Part of a small language model's weights.
Architecture: gated attention, learned residual scales.
Each number is 128 + 32 x the weight over its row's rms, rounded and kept within 0 to 255. Layers, rows and columns count from 0. Numbers have three digits each. The size before them is the row's rms in percent of the matrix's.

# down: layer 10 MLP down (transposed), 1152x192, rms 0.0908, rows 374-442, columns 96-191
# up: layer 10 MLP up, 1152x192, rms 0.0982, rows 375-443, columns 96-191
down374 097:110151151126158112129121186111121170170192180124169089133173057134143149088126125086056104122129156154107181099157149114127135131169105160136114113103139214150119079152116099150110107072176159128136166128124151121142101133101105122097102152081120129149091102071085103114115082135148183166
up375 099:159113146171163155146122117109192131090117193167120167172088165152148127167139109152154101139134165115124139156146052129176100157140125113096114132068049132188151144196139111140121051128150093117173137115114127154107102198152073066127127072041103115127208119086094125126099102130117155130
down375 098:160119057150141149134140123129095144079184101098115071144114121214125142147123090150088122117133156140126157137126070174152109124107159134159146130141121131122153127124179101110149103077188126105133126122166143171163092139062142127128132120075105134127100198052156069137119134195092184127
up376 100:116202143142119078094132131138063129070136082124177083089113154152123139143174134118168111172167131135138104137134165123146123134101141051140124103095104105176141099119163133140083132200168101158136097101157106123189111092143158077135134113154152128044158174109163155154098073156120194057
down376 094:123144097184122067124168114096123107112136061206146170098112112116163112130112137091161161160169139115177158174140159166130130143185122089132151103115128159085221068143146098085111134143142157098057166154133125092119180106175148141167088108117178132107074128145116098092137172157082177120
up377 107:129108128168136140101172127140087143135069205158094144112114161145103128061141081103150171122135050101156206146190123138117138087155145138136151128085185165100108136113070123116149125120110068153145154075133126106080164125128114173151178134139129133082173113134103091132223107128155097109
down377 105:152108095108079140092155128119172164117120117073067140161130170173135132084185081166058085146107108084049102088099183084133178105075180112078175115135176145142091114137145116104122117113142097139091148084152135107073158172163112114090165116169077115169097100135196101128132136146160125088
up378 096:130105117107103163161105153185096127171144113189115152143065121093114126163056132129141157093153113144086148147139163083095159125142137106134138091167099083170135135119153104158084102144147099085102131139152187113174141128120140112157155141094103157101163132108111104113122119111096073153
down378 101:145139196122136169054113183148086174182128106124139102136116075118087171090158077106112093143088177148157149135099096134063117143135147157145085127088084135187101140157158160081099177141123145116159198122117058203104124100170173175074162130148139140093105096110139115107104080149104135112
up379 104:131188118103166122076045133147108122168167148074104078173141119080099129153100164153192141154119142096140139105113168146124130086103148145156090145106100099106183214135128119122124148132149092089071066120172132121151134144210132123102127123151152124125166122074150139073124113121123090101
down379 099:158150124170097115145142065111132107104101128097099063147161098083125139150156150144116154104051174097087134173199146131081102113093137135149097124104091112142118111166108098067086091116123106109121135186143153152145144143106084127124128139136109152169151101130135079112124147108178144076
up380 092:114162120093109192147129139109139154159099146112089144143105158118132131120169217142121087125173130102096140137105109141160106171163132093111122098122115153115107085138098105070056102178080138186156140166170084146106068042111108159131107142127139063102113212115178119179190127048113108154
down380 087:145186107181094148192095064139135101142125145153187114154155101096107139118109126149156137151164078150148092099091108103105161106164055148118128114089146071192190159131192201109137152113121127163172112072125161160131138105049155103127090174098097178149118093162149146107153102157116134116
up381 101:138180080060071181119080140153101168157118159189119154156069149121096171125136160113113122100134065096109151135127089097123120120142162077108166143119124135142132092113111113163134090116151094100139082096096126095092100122134155139129113131025154137097079105129118097145102054143078099134
down381 103:101140088117126108122151149155142170129119092151144120084147158112139120175173150114109158104095110163162145102096126152099066148097109115089117122188110100132167120138133165122142158095160152149171163124133076200141151130123138105070063124129127144222119094134091209134120141184157131140
up382 101:164165146129103090145113142091102163068167088112117149210157237126112139111106186122107098172154086170054152166066146076090152140116151030071159101119160200133103093099137118123116085135123138106073103111137127168134116078184071108109118097138095070114153160124113085114125129093117123122
down382 098:079124135104193167196097068144107110164107117096152116022046060122136161162114114165114151117110140145147144145151158184093096073156088148147083203159106151150182136123150084118092084151132122197164104151096123084131194131114103150121171128096123116147076148110116138149115122110144124159
up383 106:124096156076112117116159126161062101109073127113095137150144114112098102129089179191125094124190112085140096124151146116134100083150206172070099090153138094118061189164109130196130148147125176205155134169140086114169134091115132162129129123116098092177116158149151166109125076149146160161
down383 102:132122150108180068159106184097146096145123106127118124146150132182096144192087110073123187118151157139172045149122076153045109181114127134120138144131128145179106085118060134150120162113126159098125191146127164157138128088104132134109139140149104151136147119093142137155178135160147073148
up384 098:140176149131107090120141103131163176100110121106136168146134136135101164130181091138115145168136085124164192167163155152139118122176135163148104130117110131120124168106134141098095113136107089125104162149127131201130161146074094172088106141102064094122129156116036114094161146129175100128
down384 095:168129168142143124085127000117128135121125124158107156132140095115088117156119140133119138149173143154120143172093116172175124106143123138152125093119071104017111134135103127096080101106140128109082123195127097177135122105120097180177110217174145112159119165085165104183156124112091128143
up385 098:103145107141149133125193170116096095158121144152087131140150069172069082094146136170081114147142149081136158179177118160099108171098168155140165070077121147128106151109044139093099135099087128140169051129116072176125139093130048144164177063152167104116142130101151174125127126096127111120
down385 098:134067130093142117110106202121147196111062112127089120117089128156155108127145157153150136135126115160106157140143119090126154152120163160079223124149118088135130084170171099118142106159099143098114107099097119174154153127141119184063107177096118149118151068146110144133088129160033195115
up386 097:159145114071127110152159141120075105122113137112169117104144150125085131161130138135133136116127131120136160129161114125147108131111134157061107119172126142113163170142196169177090128155133114055085119160113100127143138170085122133137138157125155134106058124117084174161092043105139109080
down386 100:115119060152166154098180127153156121157095164102141135102129137141094146122180181104081127178128126162068133146146130163163120127057117169164063151126138116122115092104155139094126100129127130097089157101108127139128116078110135192099146207205085192123153112062130114111104143136115152157
up387 094:101183087134155105087134119142131115084128189170146137141142162130092090140113101124193117139155100167130154203175065105109098104138089087087142169097172154141150094088154125127118141182140102093141135080151090102174152138097125125185143105143083102102120160176081155137151138073170163140
down387 095:131176133151172180137081112209132140138159108095111149112111125145171105143146068157145129145083080139064142097095119170157076147126144206106150131096125077140105105138141130085124149121158112147196094135157120126090139127132089148105080095170128072119123070111094131139126127113043165166
up388 105:166110122151122130144148143188182079105134174091154108130136086065150155110131091136165057096149131145168122137159129121110066133177111122167100113165055072112146228078039134194099098195093135142155083127169091192147100118122133123090141128169149109171146120105135128128166128136175108048
down388 101:134152116146160130154103139152150106164102083083164162179157089101106125166153140072103122162136125137073146057086103063156114088178084085153172130143164131137092130097173150168152174160085173131090092191177073127099147158150056128076153136056090174143089149122124119134088077101110164158
up389 109:055092130115160135165178140245119119131122135109175112126112132060116122119048100218135148160137105124090129100158177100116111142096114105149132159153138163114153126077103028138108190123115087141121129143206149126145153109148089117127152137129100155120148138142074189110135145148176115170
down389 108:132103135125110055119117115149114089083129106071106166183160108128112113103149054137170067149158161080150199072146143133077142091134155126148173121161100152203153125159134123139101163078113158046156184123112119114139114157149152111109114195131134109118136085076153139146119105190130162087
up390 103:181162114160182135140191140155092130139098182075132141114141120146074112176101156094171113124139111132115161166106085168119138067120114098128152105107156132118184129194122118107139131126097151141145105148187101216154130125160098151135101074171130066055186089108103127127117163141105103121
down390 101:191096201079110086117132128143145082150139071071152141143165127141101222159132115142184110127155148149149123117173107085124115055163054131128127157127094198085083150067137095139173143143117125113121099139060111111168094097112077136107116109108122177103171127183127113120120138147163149104
up391 102:183124113152120160117135133111143101128122185115181127086125141154094134109102107187098057117128102122098163124168098178064112082160167190134149113131112141122095111178078132169144108216146100136131110080106143172130117115133176122134100091148158113106095199145142127118068113008078123095
down391 095:103139163143071087090123114130058106158102065144112105051181113109114135154122085149103129109143148161154166122132097136183111175168165192111089089136189128132127144141132142067132136092152151175162130149125094084095152160074123113120159184153164130116157093113130158048153172081140167142
up392 091:157101155135097134146139119090129118097114140176157085120068144160076121100115183100068102167145079154131095102115129112088131110152146047147164221119125114118091153179145131186149133121106177161110144092112142107138089125110132110094160166105079128057096173066082121107121136113115154128
down392 093:140125131147196141142079000113097121153133175139112114128192116114084126138134115148114148188136093220094093114131119145131099108136106148100142104098130133093154142154122093174150085082109133137098112118063138140129155118113164133096153200095209122119161113136133117101165132150122087115
up393 094:116152152120099155112119109172136134094134037135139057053121170103124121179104091140114120106143147188148104143123084127074151097159134192099142068209146118140088112105122132123128130102156178211069146142139195128072173117124112158093144138087083147130074112145109153114115117073147143102
down393 105:103126125176152123125150000156152114138115169100158102195128113165130136097087119170141130108094132128142144076135076121154154138171152114121089137154108135123165131127132140103130114142131160127176067157120145111176162148056126135130077139128132139096085090171105130159102092091103128129
up394 098:165102137156156092104126160169130200132133111162133145173083143131134132193197101158126096146137160108134157139149112154140134143101106088119127125128171098106132151159029146129046162117117130123115115141101188131120115109118111121137102088158122141050116142072108099110128151141166073136
down394 099:161136074047107145133111159096107115160100143121150110166103152206127111167121102141161086109106094139153153125141139166062079099141073140128127141172093135095144143141150087093139144090139136088125121073149156170165106167090093115205116181130126190138096088087114084136135139134187143090
up395 111:120138153136096119178129178157113105070112115095097154176107090185090122081143191113148092129129119086132133185086190117091127103153137104147208151117085107143110134169125116107046131154099134132145083144118124204055131149086119139123150099149122089081122137153120101119130178186129095077
down395 111:090125132103097136104152200170142109118165125146096099153127095126099152106130114098189154179158116077126147103120142172140085093151115178116126156125153132168139124137105097173148134174136087160159114141160130180130133129099218180174100103108127184141099103097124071133086115145086097137
up396 107:133157166082152193097082135119111117099097115147161122125129110143132142195168129116154113127148115117131131109125155070074118131158121184064113126139121151149141150093139102097101182131128102105075144154157112112124116174173086124122140062133116173155126135116147148137125158132155210185
down396 102:060123108121112111132037142132122117184161093166086150104136098106105169142140154127128091098108127170140139099163141143129106103145163195173122110093118124126121110082151120175168161111206126081151152124057194151118128077095109097213116153165149130181149078188144153131159181134104103124
up397 095:143135157160126122115184109136138206159106074116138072121115116136100101115201130166187146097146181134157153143086170147077122189069179171133153199194101122091113104163120086153129013179131121139154145096117106159073079152116130123092130132146110106172137140106058170132132100127176112152
down397 102:105126118149190089104138000177181117213118138166141105091080102129134154148135168146094158130113095130126127146050160143148142180131124149143118128152120140063130139113108121162104170147140101141119177148124114119126146111158077141193120168098105044143119121115100136145128120071183186145
up398 091:095138165144096125151149132168108192135111108182088109147065160090132183141142201103140111170140114143123058126123100100145123093158097179101072138143067168132189184126153128148134114134102151175144108117160114150129071158092153119151143146081114063073110191119156067177165132099183163120
down398 087:098142102135116113114148000142097097120191146122124117145154093127098159069150112154072175129142099153163161091123107140125125112136117165126162094118146110164085154168130125120097124075152100084146109165083133127108176132155157126176106182104124074142105125155113144083193157107126170091
up399 089:119062132153193152101102184124166117077141137165140106134151148092112137199174125093129163184110119108171126096161104141110089141094131150114099173107161057139125124131133129126092138170035159135141097139087199209103138120076186134140118150153127075116086167195128131090160115148108078081
down399 090:106169139084106105093077134134158162139079120169124174114100127147099108166131146170139113171167086120149097152084143103173145174149153106130160078168148184171154166124077124121197136091160104100102146159114135139161128128138141154075108151127136139088143155112203087148162126086123162144
up400 108:104104120191096142120105160146148136137108161101154140173144109152088099151119119110182127186141052088215109143179136107079171100067175106126108141096172164130059099159092150112108162107091071091145070080110146102144118111073161155129117100128097171136141094135140074133184169144126075096
down400 110:095155187136140155139133088116160137045058115115098153164188137131131182136129148107125093132113094096120195113144081124129181088079103134054121181126134182126161116135180140106119126170093194068138102137145109125139102140121080090153104127163116156161162160135126115124051193120154090105
up401 106:126170121123104116088175152149083131113068123188132142134095121141131105121123108133123124146142158111140150174136076153129090109151130173082135133108103160162139086176105115122103155104046155134158046134159162124106148094220065152177126168070142129082127110099144173156155174137145151120
down401 108:162079132096136137109148140105124125153124119148103142119108086155107129134133114114178134146108123171135104169095094064158152193081128144134139124158174125167137155154131094142151116089032120115225067164117096123203140108144126098155160115112111098140074113101094191216155152094129119176
up402 104:153125124097143094067099118193149177105133117140121166127170108043052111151143124134123129163126120097188135107121074140107121141101120172134159220137111138119150075201113076179137153130114104134145115117131123161146146117127119083061135130095126155142082130168131134055175137110127142148
down402 102:146135170141179111171128153183147093130094166108136186096156115127144157121092128127144121073122089183075113111187110103130187128173113111185086130057149122096178082109139145190121108109165147153139197081188109122114168114103106171148122130089209111124175140110106194121096140116113140081
up403 108:125141162186162111137146150099074115106165122136147198150096112147087114138107138122106090086133110104115129136130102032173149146121151146068095135117152102140154129181154078080083054127174130112145093158141135124131078109135140100083141142116129100115097174131133101134176136108255175110
down403 113:071139128102138104095185126104119151097099133098141173108163123149107130128096162103141063137077139113147114149138064121101139114126132091100099122095107143145070091138181190124136089125141157142147206126108118150118076099113166094140152181142120077187205166185156155138195105145177172172
up404 092:135134169136036139072151104075171196117141152088187151104104122091127137071154175159205098142133135122171199121094123134134157094139155102109134148122122131137093118105122130078154154156107155177174128141121089111122134133138163212075163115146095106133129084153094126129169185155132135156
down404 096:159122116167059141115123000118145130176106149157118137130100124137130115131087118110150090094134111145138116155145121139119126100106134098153111116154151102209106076099125194095172174080077155128119162132060073127082098129153174120086132116141129141124136116103181101126166116139145176140
up405 093:126147107146163142094196132116115169092159135119109169129139141122164115083139150174069104133103138131141099155157149135111086107135148137111206131113166163077122074147049119208116097157125099115148114132165162144128118183093148135121124089113137123084126137091107161172124148111203119150
down405 094:129098148095109144122092055181141179134117121111146109124119202131135123179100131133113129172109162143150120117133098116177160119159110089157128123112126103086117156112124105154118086157079104051024090166115117124144179146090186115144180083123080138189181095185111075106104142100154136114
up406 108:144087153152070118116118130113094119149169157105138067181161146125095103124149144207147138129138127120115118098134180170148083120131156148136180166130137160166095118116109145176120144100073079139126101154105095100116126081132121135107182099120130096122073049117137074106165109092104122141
down406 100:132170119082111105139096138118123145080107103132077071171141154089130114154129125155074145099163107130132093123184156160182098155123138069094158107089105170148130143081094095069156106155125138146111107159106154030120158151178077175099113136149154111161142113135144144117195134165101145143
up407 091:076126123148075176116150104133148151111112135115129114178120103122121151151118115176111125167165080109197143118090043121188075139097137149138108199174122073126141118117123089130116130099120150093160098169121158125178138144122213191141126099088117167092127069124124175104180156135145096160
down407 095:116128171145136111098097000101053108147087132094153092094124174128119095116092131112156151137070146112114170155126136138096104112124071116132100102132091181136102166091112096091142147110117123170105095118126120182119173065069099177181146124142135132119083185111194108131146097163164125135
up408 100:162126109170134112145145116102143164142132071132191134098147102136059119160154128162204100135099137148173205145084136111105139132166119124137142086137124132109116115105099105109116175109127182124157106102167113148150090189143152193107151130100165140131055105163123088171185145077165121120
down408 099:137162137167128151082129039123153137180163150099120095089133084176134122082168134159148155146160162152165126119077164123141196148125178088159129104084103127120092068152152140038118149156075134099155175063154076157121115157123179162143165089127119122077115068042147087146135155173136165136
up409 105:128126150076113154130109138099115109125137149184150180136106092128109119141162147128147097101108116105125086115146153148135143113219213122133146167173114118101129141128113132076075132132105191081111043136149140154087116103183162119150145119087097118117180082121080129107132103146105099086
down409 103:142162067099148110155132179182127087068112128109069107113125108142116090169148183130121125142148154094149089183187114202184217138093102143127107122112104100161127154118141197150084126156073113135165135179103142171143139103091114153131096125081121063138154159137153132102169126155129121152
up410 102:120143160111106131056153180164123130124126198147161080113115123116165081193141151156092105106150118154110122073027101076141121137176087169039153118113137163107077185125081067129129119140127144155117149138136125118159148145053083108116154101157166124174172100082167186102134080114133175151
down410 101:091084113195136098136147192149185105159136120148119177132140146111128133104125179148101156133151176102142092150123082081175116106122079110088105117131131120133111122070120156116121129114153141098179132108122154143164140115129106072121147101188102125143130220185089103146100189159143116118
up411 096:126105156090140126046184117167167141109121161106119148182100125112108091144086100144125162133094125149165174122089128069143128119116096140089175181063143155153103161150125170176093093169088059103094193106186145091134095154102142162083147123104168133134146168168129123175126078126143216115
down411 097:121161111046093131125116110100101126131140121093133117097147129190162155187197094141150208088165136145137034104116178096161206142132131154134131115086122151121118097165118142139098092143152107117117121096145142139134123163078105100106164122162125127091158066137184118153099150155084092123
up412 105:110107164153134122155074136130095133062125124180157120105081208066108131141042144141161124089116132127125174144117197080115145085145197096078157173119133159118173090113134152134136153194132139163155091087144093153109069118108051166137113149109133121096132204066134095135141099079168137116
down412 103:137118170112123131167106055098067138158125082134091148133110160145138172111090176124097078140195157119172148127135115088179120208109185102142144122132117175088195113134142100157186131162123107130155117123076122131151160107109072182176068128125104132096115223111091126126114105100081131133
up413 102:152163133206154100087174120141124175113107080109182077109146135115082113170148115108132117140127149101139120139083134151112111149138082145139119194111065115090119172168177105163108040154134163114074149136133101121183103124135069120131120141078175139110108116134127091178124143104129123155
down413 096:124165110141185111074147035113156126122088152095061163154130127079106046157178145141115144122101145216146145105148125140083112151158123138171157127073155121149143126163156112133154120172094128126123163105108103111167112155126165066158095164136135173111116143133083121109156172156146150140
up414 094:115162112064143229129150133176156184071108125132096148147130241113152181103115137195108158149131105165149213127128107137151137139116114132079121152061101152210173143126152122171100138150092091157137074124149164126178071128153060089116137132106059132162082146083142147153155123117134172143
down414 083:143127075152082063161143092099130078201173135137130158074109058104126093093076126143092188104184135130052101130103113130105090139111137160108137088203108134154141117178100108101166112119179190076128090138116097137169144114117139065138098154110122114224118132161147091092080141162120113102
up415 094:071099141120085104133118140092171099092130143112215164139083121153129122104149105159107132133155181120183168114155157136109158152133154129122149143155123093148106106099119120134090085133092115133129114153207115160117158164108154067137146121101144125112174102158090097086142084101173096134
down415 092:143140092163193115156179085157153100126076091108092089162175149151107154162197156126058126106160119117084152095156107143118126168124103057116094113122141141142122165106179161148072086098125154150112083127109131099130098126182063106162122152153084171155059177150166064160134136137080136181
up416 086:120162137155137075177125113140183120124149131123123112173065079139097101151112148170107105162196155106157111128149122153124098184121150138111102128208119079083134088119140146080090132159150142153112124101153086097148145084105166149080141134103154106170174124094067133119069124149146120153
down416 091:095143119112135147081149000123149140087105179129177134069162156189137164104132094105135122103102142126113135105160118152098149162141116108203135109098170157187108168091098111117092126143100100110113112127133172111092163116150138122112122146106142155135110134101123178100138130166075125103
up417 099:135078129124054116155190127172109112109163076127138082189143117099093058242116099098191120143163135158133100185098177141100107105156086127073191128149139160166079160182126106147157132125115122116170139126121151135118157116117093136109136097084093166160142144072133112094142128072102147137
down417 101:139152116123094113136120127156142165161127096159141111156136093110123221122193104083166155127096102153123058106104154148102139120085133137125050133114116093071128202161069127092138111175154074125115111124131158134122090224136098178110116137155115105107120050140092149123138110163110110075
up418 107:157114202125172138149115165170109116126141159115167141131156131113096072137095156163194091118120108139131186156126121131045134143071152083106206139189165120120128126156138122090119117097097188144148135126112128134019126197118152130131106133103114070133130153096136123108140109125148087089
down418 102:126091148148115151181107138113143099066131117051147093132155131209126101120091101090158096127157153141166101139125073118085159125126108164142154143084190189146157118119182131133130147052174120075138150139103114088144167150146135182139171152105122110124141138175195128169124077119158139123
up419 104:127094129124112122129132114076135089189089102153137101139134150137056167093126158158092116136149155141120095136089164117146129124146133095107080138120135136112133209160077121128085164185103153149181132129173070113087108151109139210142137125113127150105114142119112146092148134138112116147
down419 103:165116113150110104152117034115122110068167106137135097120171089095130108124111112160132146159108129185109127126137130124194146136118185098111188173137165085111115151111094176119091158113179154164171166109149155125146190151131131184158124169181095120150141095091180095136153164127070128151
up420 105:110114159082131104135090170047135115096130120152124136149157159162120148104107176069105178130176121071191094109065080130113117171147127145118116228157114154117088132102175134070073160196130173165141133135138112108142107067099050099188151061125125107116179111140127119137100112111092106151
down420 110:108112116164170121106086251170145162108109149103176138143128173126149121114076144146094178094141121137083166097101102121119156098168107120097115165141109122124114139064181164120169094149167133193097138152116140163149113116146185122185163179133114075112115101074099057184073074133116118120
up421 111:184116123172061102121172142139110098104145091135112188171137144134108145143143138096127106142138168121133127148099098102147104097111141133091136109162130163127097113138145125082141151072109167111116138130164148104083040086133131183140143147087177090133173129172118109151215093093172118112
down421 107:152137138145135147096141070133134096116112126082076174116185108138134163078102135102119145128115149098111156137114110084153125093177123104093068206149055119107141166167180162137103119138081156101065176133151131135079066155172115147132147137112159140130138136158074088111133170142118124194
up422 097:111167110139135063127098107122156151128157094115163156149131141095080125139143079212176127160193120101077115074112112136119099119120145126049118144099120157134100086147115114124149116078062143182141141130162135146091172151123134171126069094127156203215100124111130118143178133097125147119
down422 100:141071129109080147141100000071147114134144132137087154116159094146068080137138096117141135109121138105186107153094145123128091145129120131107135139110117112163160163130145161095165125090147133137106093062136129068158125184135159139174159147126123129141132081154155117049160133070134149107
up423 095:114168143090156099162127115144141142098135143180118158113088195048116119112079171195188085162152090116137134082135110070058159084096129122091138125161105139116132074166174129150139103096116099126114136109150136147178103144124111105077141196099097170173102122108182087093129095128172160081
down423 095:089097094103087071085061064087123074124158166125163150179080132190176154105152111128124143105065142132119132129114188136066137141109128100159139130134126146190155161128129104182150107122140169124139150120073141103119164150166169140164113069151142128153166079074116118152154112095067102147
up424 090:135142155156104087079194112188158158129130206190156122153163078112098180106128106143101137121109062149166132078134125140156161058114153116153139147147153143153145195133131101155116102132125163076159139135128085158075135090128137147127094158124102153063095110106119189104169123087099175139
down424 093:141106055157125084168206000141153098112098130129150143137120083133096139163151147145069120096132168130091153135187119113150173174134159124132098129120145152162072109166068132121116110127085136163116077099092148136130150119140105099176114047167103059079113136101130136141143173159127187120
up425 112:148166122128070101098089115214149148077157122113081158138046133096132138118122098103178048122170177132187146149113096106112097124141134149093134097125132118113164140090141148189142122111121176130117156092156092165142071182179104164052130141092047116109139162147137081162112148136143133120
down425 118:168139109156079091072126093119135093136149080106114193158134122091157162099155181034072158129127199178138111197118116068046129151081127096153128100133158147118154090076155163122190140112150154088108114133106092139145085112115135162103186124105090149127104185128156173147131144139145148141
up426 093:102159117146165125135166171201130123078157111123103103127166079192135138071123156140107088186101099138107097153130122162118110115108062117074222152095142116147147082097086149147086140120087072144112141110130162111125088143156127169143117147126103108138089163112151147121079200130087106127
down426 098:131104148137110133134156058140116136110161146076140135107164104115128136086135151094062105110167078077108151129097119105134065135104123111128089155139114111107194114162103137152103113149129146154109189111086166122144137119151129168174099109152173120123133106173159152149147147124121138117
up427 094:156109189044041095119078106088156139103095114148158081153146144158113148122121150114135094154119185127100188131128180159157111089147200081103135191097136105121093123205115128137109067156138106159117129144119081118172123099152116128132193110051090117091142152115138096168126129103140073110
down427 096:166164175060116090131154001098159117035142131115147082121155060139131139121195105096164136185162128142126139148100154114124121133130153165156073126137187127096101149127154073141187166103142122145136117141095131124118169084128175141143185095092142161127127140147128106146116096125144032128
up428 094:167170085144119124167106122106199113153131162176121146134069132144106085154174145131118031124132158160121140168182104156104099164063106157075144209107097118139152161147124167138065080110114129152153064159133162128090072179136123168144134119122128145170136136106149111180109153130183102125
down428 096:088107117111171111137098053116089112152065090127145072157175106132178155157189122137111094123156127136068137102171123143158151119147173128146134120112156131163145118128218080054181184071147137122091096131157099090162115172123096119153096090104087083153125115107080149101115155122114145106
up429 096:097168118126126119158137126171164142148138107079115139204170112094137104166173151093172144194177135161106101133114114117075096139109164112121083153102061118179126077156116107103121127121137111158175085096145120131160111172193159105182107131140123096156094101160063129131155111143117127074
down429 096:180140091174145167105161000092028098130099124104115095142137122127130172116097118094139127135105147117103161091141109130196126136095083117139105129149114200072158090160157169134120140145106099150160131130146134158130086109127190136161112123190113147118067116186101161163158096090167087121
up430 094:126205115146099143103071123119103186074130191138140127122159107182086162068126121112113100159094131034169126153190166145147134105065100122053124110074101124075155071100135144105124148168140145217125149098149157182117082135146123152151159103155143111136077138145087167141225112170153121115
down430 091:136095180100167126117127108136069104146149166087153126134123070152071096153173157139077109125116140135099145127136114142160147126156136138135072052113132142132167098096127098105135091196142072055146107079188179094138130123196163151157159088111180151110126167154131121108102152212157149081
up431 109:142147146150159138130162134139161178154119144105161064126084083145120102229122147175230113203114111146165147194086124125151148126131155154139169132159130151109124129092094112142120103136131149121150125053119097152121123185145110084151109105154114141090126117121089133165188131146208089135
down431 105:148095066098157135127137071162096119122126149161119075156124107169184102145184135110170181135149154151139095131136092064172127139065180119079142135116127141101093172115137163132150139099114125086130147132157114134082142098161168149099168153116124111159106137136155073176183082089119082159
up432 101:085101175139109118112149156120129149127147134122160134126117158135167123172072185151143088143147119060166104083096128120162079173151112082059093127136070115142131114100116128172115156153084081125171069086185167171203142071145072150122144141171064102148251108104137104089113170095111128128
down432 100:140124149142173126087139128139151118179145177128118110083164119120110083148110148086070083118125155121154108192143096073122157126100093083130130146114147133110091161118179143150137123129150097076131088151147102164102086112133137150149168176212120182203187091132076131156112128150167113105
up433 098:131118153134099172145119128092059112189143139128078104119141123138149185120179061150129092117142132140105125144094101140111115169140076127113148125134090120142129106111204154126100126135158146093144111027152164174084109141144112129104176131157098114130159174116145160126133192138135078076
down433 098:134147148090195111156122132080129088117135117123075103113129130158116166091106053149119118172091147161127146134144128129076135141103156121093115107188155099132177090125128125153105197122100162148102129113117179090156113118137076095161172164172159104135140056083110157154112138181162088142
up434 108:110084106206100177149165131188121153085148180133131105173135149089153125157123105064156179124142150101052170147176173125165147065128152232167127153119123126109150144135129134161098115138144078153104102110142150122112123097173125133119089138112133122106072167144121161139175119130155115170
down434 109:114106147201134130154193195161090161152149090125101169112140168152155076104139191131102113125074152105164081180124149134156112094080150112192111135026116139165148107108132129083137092145145112171138119100127181118103101139154133181093135109130117145132088115100107172099096132149150133123
up435 093:137152094177157114088130159156133130137129126178170161188125105143176107107135163112079128064154092136143110206139097066158173118151131148123140180116140140106133169127080139106126112133122154071076117107159158105085108119140105129110122061127151166099181183165148144095090065128127131125
down435 095:155167162093065114149179077075090133171113110162095120105105138074107097138126110109123206112110206128118149128119123128121131172149129141143172118154126130186142175112108170109098166117101155070127077054136114174169146174134107100144073156162180121103146093142124175158098084095159146130
up436 097:114091147139126159131143147133171153162153118108178143133128116136124099133143135158227049129151083145113161118167093153134138155095108147166143142126073095131148134142155129083060105147085133101120168142122123148112143146136156127143113127122102106152103108099088119122069139109169105014
down436 100:157128153088103150097072034140148187122130112129121083171124081136143151125135122094080118087108083122096147089135112143148131152152117112131138143105169128127078147115140124171146123143119127183087166130136135133173124131162130090061068162123133155136138148065159138189054154124096130142
up437 100:138127137145079182115100148115164184161108168102160135144111143158105091204148103105146146148131148136122170126080110173119110167093157107164139135078138089115083189127096167167076130121043138115142135116117163154159157143133145109096104126111152122110165141116129165095153108094158124130
down437 099:160148134148150107076093187072104103152127087159135135167099106136170160098124116143159151066156109103175166146144125098139082133172149142068184061096163086107091145165130119127182149119161125067149099116132173126097154057163102136099112082166058152123209126111181153136167114148086136102
up438 080:119100120123139159117153112089120127069167086082146154114127098119114186158154158157098118106177196096214055125118143203122096064135124112095113110168158208171129097150172157121082105091166137153127080131126101137115091134152133122098145060112137117121120190097128096109086171157115118142
down438 091:133165174159069072124121000072121145157114122157125131103076079118134113152074133160176100162112106131114138141105171103103107169160139159171139127133164142149127164123112135130174076154141127146158208113126149115088138095187131141111167166099169105142128118135146094119137113110131151106
up439 098:097155146160117167034160135081128201072117118138147106096068119153126114115108122122166131096179119146144145130150205150100123127113091106103198137089132131105123165165129118101133117124100107112085153092140102127111082104114112165143150112177103168151120095147125149130195064139172115065
down439 096:085097151132104116149221036146156152132138097153134086109168160139144181117113116171149117118137095139107102159106199113173113131107132144048112185048165159132151094088123141086122106122154184172153166137091094116136126102106133081104097140078121091122121173163194177159155088144176163126
up440 093:114115116124165139112125132168168097068121097072130128176148089135148090145103125127113107116141145138176135064156098187131058122066146140162121104078125163149088117080104049163076093135120155169085109135162099146107124098109118155131101101177130070118124172123136148091156124091145135092
down440 092:145113161140134118094124134105117099185041111192118093081040082153199105213109168096190132149102131109104114138081170157171085128140149122143112144187132087131135129130106150155160112115092190101166178122118140109123164142144160096132111129131133133142109126132120083090086034182158078087
up441 104:149216150104124143144088143081116138115133156062087145088104105125119129206167116149161100150163144174112126147187118112123098105135077103141126186088108173173157104165101100144086118158200118117071118121160099118119135125154123124139129117143139084121105085189073112167188187126121106131
down441 104:108109124147145150133131120063120127180164144066055115162171140180159049163128083134204096103155156058110116060126148099124163110117180099077093142161137161123142124095109108134155145196153139077118159129092109135132125116108109122132139137062137125165129147112132089138121177112114131106
up442 099:138153092133104098166065128162163128147169175118133127143154178070108131096151109121131119198114145162112113155116122134151141089119180052125125099127122093141128115141109141098133155147120070170137121075136109080118105129157170201091124148029149153146135139085100138129183102131172099100
down442 096:103068122114147150077096090134148096122152116129121106114124143121155169115054142135159207113131147196148109152108139098177138098102138164095130186096083142140124124094113158054120090133091133105113148153123101119146070130154091151128113128135169134195144109120141137076091155163130141106
up443 095:090086109143132111107104138102160137079120154130158190139115187129115161104122122119126068129132102065128208093149103168129101158101098098094107161090158069135077116088114109099192081137139157090150109105162157166112160117136089201111115089159149116087163183078158128111118172115111113130